python train.py --n_head=12 --d_mlp=3072 --norm="layernorm" --positions="rope" --rope_fraction=0.25 --bias="all" --init_std_o=0.0 --lr=0.00359 --lr_head=0.00633 --grad_clip=1.0 --decay_fraction=1.0 --batch_tokens=262144 --steps=2245
Each number is 50 + 10 x the weight over the matrix's rms, rounded and kept within 0 to 99. Layers, rows and columns count from 0.

# up: layer 12 MLP up, 3072x384, rms 0.0699, rows 1430-1454, columns 192-255
# down: layer 12 MLP down (transposed), 3072x384, rms 0.0683, rows 1430-1453, columns 192-255
up1430:49 49 45 62 52 47 46 26 43 50 65 51 59 56 43 45 47 46 61 45 44 53 62 56 50 43 44 44 49 62 35 36 56 51 41 42 59 48 48 44 62 53 41 54 47 38 46 29 53 63 82 62 39 50 45 58 49 50 62 43 38 42 62 44
down1430:47 64 60 50 45 53 48 37 47 59 57 55 42 60 58 56 54 61 45 59 53 50 67 58 55 52 41 45 52 43 50 35 48 72 44 55 37 52 50 58 39 38 59 41 41 67 55 61 25 57 68 57 35 65 63 45 38 53 48 61 48 62 56 55
up1431:29 26 47 68 50 29 55 40 55 59 59 38 49 39 47 39 45 45 62 60 58 60 68 37 51 26 40 34 47 50 44 55 45 53 34 35 67 35 64 31 54 56 59 72 33 55 65 42 41 49 71 36 34 68 56 38 42 44 36 40 64 51 45 54
down1431:43 43 48 53 47 35 45 44 32 28 54 58 50 65 66 50 52 53 47 59 58 62 45 58 57 59 44 51 20 20 47 25 54 49 60 59 49 36 52 43 49 56 40 58 48 58 43 48 42 46 68 46 60 37 58 47 54 58 49 46 42 59 44 47
up1432:43 43 37 50 44 34 41 56 51 48 51 51 46 53 50 37 51 53 41 51 47 47 38 47 55 57 37 38 69 33 46 48 59 49 47 47 28 48 68 55 36 38 37 56 57 51 35 44 57 44 50 57 54 46 36 52 37 47 41 43 66 59 47 54
down1432:45 62 59 49 51 48 58 54 39 29 53 40 52 40 37 35 37 45 52 57 39 40 34 43 39 50 54 48 49 47 43 52 44 53 77 51 44 71 60 62 68 49 60 50 42 61 61 56 43 43 51 46 39 64 29 56 60 47 41 41 69 32 54 67
up1433:34 34 41 37 54 32 56 43 39 66 45 50 36 57 56 54 42 58 55 45 59 58 37 39 26 49 47 63 66 65 66 46 56 44 37 40 46 53 46 50 58 64 53 45 34 48 41 47 35 73 60 58 35 51 33 25 45 52 54 60 49 39 52 42
down1433:54 58 51 59 47 43 55 54 48 48 43 44 36 31 51 49 48 30 72 62 83 49 52 55 41 64 48 47 58 49 64 52 44 32 60 70 38 53 59 33 49 50 46 65 43 55 35 54 58 62 53 54 71 52 46 46 51 50 47 40 43 56 36 36
up1434:55 50 39 33 45 35 43 40 55 60 52 20 61 37 59 50 58 53 71 43 45 55 51 57 39 56 33 42 42 36 52 48 73 41 51 48 54 57 61 72 55 49 49 38 52 29 58 40 41 47 46 52 51 40 64 64 47 58 74 61 61 51 60 44
down1434:66 47 46 64 44 26 44 36 56 41 65 36 43 47 55 78 51 65 60 38 43 66 43 44 44 55 41 46 60 47 59 74 49 50 59 44 40 64 58 81 62 43 54 48 31 42 64 57 28 53 55 51 51 55 47 62 49 51 60 71 39 38 65 41
up1435:49 35 50 52 43 64 49 54 46 47 58 37 39 54 20 44 46 67 40 45 53 52 63 64 51 46 50 48 65 57 66 59 74 51 46 43 51 64 74 54 35 67 68 45 59 48 39 44 40 55 73 60 41 50 44 44 38 48 47 39 52 46 43 56
down1435:38 43 56 57 48 47 51 58 42 64 63 63 54 62 55 53 54 58 64 44 61 48 29 48 46 37 38 61 70 57 49 46 47 39 50 56 32 53 42 52 35 29 45 62 68 31 47 46 60 47 65 57 42 55 50 54 50 49 56 40 40 41 39 40
up1436:54 59 43 51 59 51 44 38 42 50 58 41 45 45 41 65 32 51 47 44 51 53 49 56 41 54 37 65 44 46 44 57 48 49 56 60 55 49 75 58 49 48 39 57 60 54 43 59 57 39 59 38 44 65 57 48 63 45 43 39 45 52 52 39
down1436:45 53 39 48 52 61 37 64 53 45 60 56 40 42 54 44 52 42 54 66 51 47 34 41 37 55 46 53 53 42 45 62 42 56 61 57 59 56 44 62 50 42 53 43 33 37 67 50 41 35 63 50 48 55 43 39 45 31 35 42 56 44 53 51
up1437:50 45 62 67 55 48 67 54 52 48 41 49 59 45 51 52 64 49 48 41 66 45 48 52 50 46 41 67 76 48 68 54 64 46 51 56 39 39 56 29 60 52 64 51 52 43 54 68 40 47 47 43 52 54 62 49 51 48 50 61 54 58 59 32
down1437:43 50 52 62 47 43 48 67 55 51 70 53 40 61 53 55 40 37 60 57 48 60 54 58 61 52 59 38 51 48 50 48 65 58 59 58 48 42 44 57 35 60 40 35 41 44 52 54 42 50 41 46 54 61 45 44 62 45 44 50 44 54 47 48
up1438:42 62 40 50 41 52 56 40 55 58 60 48 44 78 51 63 41 62 58 51 58 47 47 61 31 52 40 59 56 57 70 57 57 45 48 42 50 39 60 37 38 36 33 42 56 41 41 57 50 68 50 44 39 47 29 63 59 57 53 52 51 55 42 51
down1438:29 41 61 45 62 65 41 58 61 58 36 58 74 27 46 41 53 71 33 52 46 45 43 67 47 57 44 53 51 52 53 58 35 58 55 49 43 61 33 57 66 65 44 49 48 43 74 74 49 42 64 41 48 58 43 62 43 54 38 38 49 48 50 66
up1439:53 51 52 58 37 68 56 53 64 32 59 50 58 51 45 45 55 33 49 45 40 55 57 37 44 65 43 58 56 45 53 36 49 50 67 55 53 47 36 58 53 36 63 51 62 32 54 58 59 35 47 51 36 63 60 60 41 53 45 69 50 46 44 36
down1439:60 52 54 49 53 52 67 56 55 57 35 58 47 50 58 54 50 57 49 56 50 57 43 48 56 39 57 55 53 47 50 55 56 35 46 56 43 50 53 40 65 44 57 57 46 26 50 56 52 50 38 65 48 37 67 28 54 54 43 26 42 40 44 35
up1440:36 40 48 34 60 65 49 36 16 63 53 51 63 42 53 64 33 58 50 48 65 48 38 53 41 50 63 53 34 72 61 55 41 42 32 44 65 48 46 45 61 33 55 58 60 60 52 61 64 47 54 61 30 56 21 43 49 38 38 41 50 46 64 41
down1440:59 48 45 45 65 44 57 59 54 55 40 33 56 71 49 54 60 44 57 54 34 42 48 47 58 51 52 50 63 37 33 68 63 64 63 43 52 50 41 53 34 50 47 51 49 44 66 42 30 49 41 50 52 63 68 56 48 70 48 60 62 54 41 60
up1441:49 51 46 62 54 45 55 52 57 54 41 42 55 55 42 37 58 66 49 65 66 20 42 46 54 64 37 63 44 47 50 43 45 57 54 40 33 39 75 44 63 44 68 48 35 43 56 30 47 69 55 59 53 44 40 23 44 37 62 37 53 42 37 54
down1441:57 57 51 49 54 60 61 50 62 43 32 37 45 59 56 48 44 49 27 53 50 59 50 38 59 65 35 41 43 62 61 40 60 43 50 38 43 45 48 37 64 56 40 33 52 62 53 46 37 54 49 48 41 61 51 49 47 48 41 43 64 37 42 46
up1442:33 29 33 42 31 41 39 41 34 46 53 56 63 63 55 54 66 47 57 47 39 66 49 31 48 66 59 66 63 46 46 45 57 39 57 44 47 34 56 35 41 65 41 66 66 59 51 70 64 57 37 68 61 59 59 69 61 32 32 58 59 73 59 55
down1442:62 47 48 67 63 50 52 49 37 57 45 34 45 32 38 47 61 40 49 40 44 51 39 57 48 56 56 41 64 57 41 43 56 36 35 42 44 54 52 50 38 44 47 14 45 67 61 56 36 37 49 36 55 44 71 48 57 69 47 40 44 79 57 46
up1443:29 50 51 64 65 58 29 29 40 63 51 57 59 38 56 40 56 61 55 62 43 46 48 63 51 44 61 38 59 63 44 56 58 56 38 42 36 43 56 58 44 54 51 62 50 33 57 47 52 45 50 65 53 49 56 56 67 54 39 48 60 47 35 47
down1443:61 51 65 38 56 33 55 48 47 48 53 49 51 55 51 37 65 49 51 60 45 60 59 46 59 46 53 45 47 46 51 44 43 56 43 60 59 31 40 52 63 43 62 51 42 51 55 50 53 51 66 60 50 71 40 47 74 32 23 49 54 37 55 63
up1444:80 47 38 59 62 32 43 61 50 74 44 56 36 37 61 50 42 44 65 29 40 50 50 56 77 55 50 53 73 44 68 65 45 47 52 33 61 28 54 66 42 36 48 35 64 57 67 24 41 20 54 37 47 49 53 47 38 55 52 35 40 45 21 58
down1444:40 52 50 26 41 56 50 47 49 46 55 45 47 57 25 53 54 47 50 64 53 57 48 64 46 45 51 38 22 41 33 33 35 48 58 62 29 61 50 40 56 54 46 56 48 52 45 73 72 44 47 58 58 43 42 59 50 41 47 51 56 50 58 39
up1445:34 41 50 54 44 59 52 55 54 54 36 47 57 49 49 53 37 52 47 35 44 54 41 69 50 44 49 50 57 65 43 52 59 53 48 46 54 49 51 49 44 48 44 49 47 45 42 54 55 54 31 48 57 40 49 48 34 45 51 41 48 65 38 30
down1445:41 43 58 35 41 62 47 49 34 52 55 25 54 54 48 69 65 55 35 52 48 40 39 42 41 46 43 35 61 56 54 66 64 65 38 53 40 55 55 47 54 70 65 49 35 40 48 67 53 82 46 54 68 51 60 66 48 49 37 58 60 50 36 46
up1446:38 67 56 49 63 47 56 64 70 53 57 54 46 59 38 41 37 45 60 51 47 54 61 52 54 60 28 38 46 52 52 51 35 41 65 38 55 53 57 23 47 40 45 34 56 34 51 54 34 61 58 45 61 50 50 35 61 68 42 44 67 37 53 42
down1446:66 63 47 42 65 61 40 38 46 53 36 54 57 36 51 55 41 42 49 36 64 38 54 62 46 44 48 49 59 41 52 51 36 31 43 64 42 43 41 40 34 51 59 57 45 50 36 59 32 51 54 50 65 55 80 63 51 51 52 59 55 59 43 65
up1447:43 67 44 62 42 25 56 62 53 45 52 53 58 46 61 49 39 41 56 68 65 46 43 52 46 49 60 56 55 51 53 60 44 58 64 39 49 36 50 62 59 61 58 51 55 61 55 54 51 44 52 48 63 57 54 54 52 61 46 50 61 48 37 43
down1447:39 61 46 56 37 46 42 51 39 53 65 65 56 56 53 44 58 71 54 57 52 38 68 50 72 64 55 60 41 50 46 47 44 57 38 56 43 40 54 49 48 45 44 58 46 37 43 59 52 45 45 63 56 56 51 63 51 46 56 37 58 68 45 55
up1448:54 54 55 43 51 44 60 43 44 44 51 37 67 54 47 42 69 59 52 40 55 58 64 49 48 53 64 42 66 64 52 35 68 49 55 50 58 58 54 42 49 45 53 54 25 63 40 54 56 43 54 61 40 59 44 52 54 33 44 41 25 40 42 53
down1448:48 33 58 51 54 38 49 39 38 55 41 40 55 42 61 61 32 46 42 39 48 41 47 35 59 63 42 49 55 52 43 27 49 36 58 46 68 47 58 59 55 56 46 37 53 67 68 44 41 65 53 36 52 57 61 55 43 50 40 41 41 50 50 47
up1449:52 45 47 46 33 69 50 69 52 63 34 58 37 48 62 47 45 33 71 44 54 41 52 50 53 58 46 60 64 54 51 39 37 50 47 69 42 52 54 44 60 48 49 63 41 36 44 50 62 44 48 29 55 52 42 68 43 45 68 39 65 43 52 57
down1449:53 65 48 59 56 58 38 44 47 41 36 53 43 49 37 46 36 29 42 53 55 56 54 63 37 65 52 33 47 59 57 43 43 62 64 57 56 63 46 51 56 46 53 55 56 54 72 37 47 63 38 63 41 78 34 52 52 38 30 52 28 54 38 44
up1450:55 35 55 49 47 44 43 40 68 47 43 46 54 65 42 63 39 63 60 39 40 72 50 48 63 44 70 45 52 59 51 43 49 77 47 56 68 59 44 50 36 59 55 55 55 55 49 59 60 44 30 41 77 63 58 55 48 55 56 57 35 56 32 47
down1450:52 39 56 48 41 44 66 49 52 57 37 49 63 47 53 32 57 56 66 46 30 57 47 51 51 53 64 56 47 50 55 33 62 52 39 32 53 40 56 54 59 31 51 55 47 39 55 48 33 70 33 50 49 38 52 46 52 40 61 46 62 55 39 52
up1451:40 49 60 58 54 45 58 44 47 51 42 56 55 28 53 50 46 63 47 41 34 49 59 50 56 34 55 38 57 66 43 54 45 57 50 40 58 60 51 47 53 53 53 56 61 50 59 36 52 51 58 29 34 59 50 35 48 59 59 47 56 66 56 60
down1451:60 44 46 47 59 47 53 45 44 50 43 45 57 51 46 55 54 52 55 54 51 27 44 61 46 49 58 42 47 52 51 68 45 58 39 49 52 49 46 58 54 43 60 46 59 46 65 37 25 58 58 36 53 47 47 60 73 51 48 46 43 24 62 62
up1452:38 51 40 43 55 46 59 55 74 72 58 57 43 49 67 47 48 43 42 57 53 56 61 54 51 55 43 30 49 62 43 46 55 57 35 63 60 57 25 58 29 45 50 46 50 52 42 30 50 59 60 55 59 47 34 58 61 34 65 54 53 41 46 66
down1452:64 28 45 53 57 59 39 54 61 46 69 34 84 44 28 41 47 36 48 47 40 50 29 28 47 49 61 46 43 36 74 60 62 44 39 63 56 62 50 41 54 41 71 54 51 55 61 49 56 53 51 61 44 29 65 41 39 41 38 59 59 53 50 40
up1453:59 52 63 49 58 57 49 52 49 45 39 36 51 59 51 37 43 38 33 31 35 49 56 59 39 57 42 75 50 61 65 59 43 56 44 39 57 60 57 37 53 57 35 66 46 58 56 62 50 65 45 51 46 49 57 56 72 58 58 57 60 52 52 47
down1453:60 45 38 48 41 41 53 31 37 47 73 53 49 50 23 53 46 52 50 29 31 43 52 56 43 34 28 60 42 54 39 65 54 44 55 60 30 40 49 39 48 55 63 36 56 53 61 61 58 41 58 52 45 59 44 40 58 37 40 50 53 37 40 49
up1454:33 23 58 55 49 43 53 51 51 56 71 59 40 42 42 47 55 18 42 69 62 38 48 58 54 58 44 48 51 51 57 64 46 45 38 54 49 49 44 67 56 43 56 48 56 48 42 46 43 56 50 51 63 40 43 24 37 52 57 52 70 42 73 44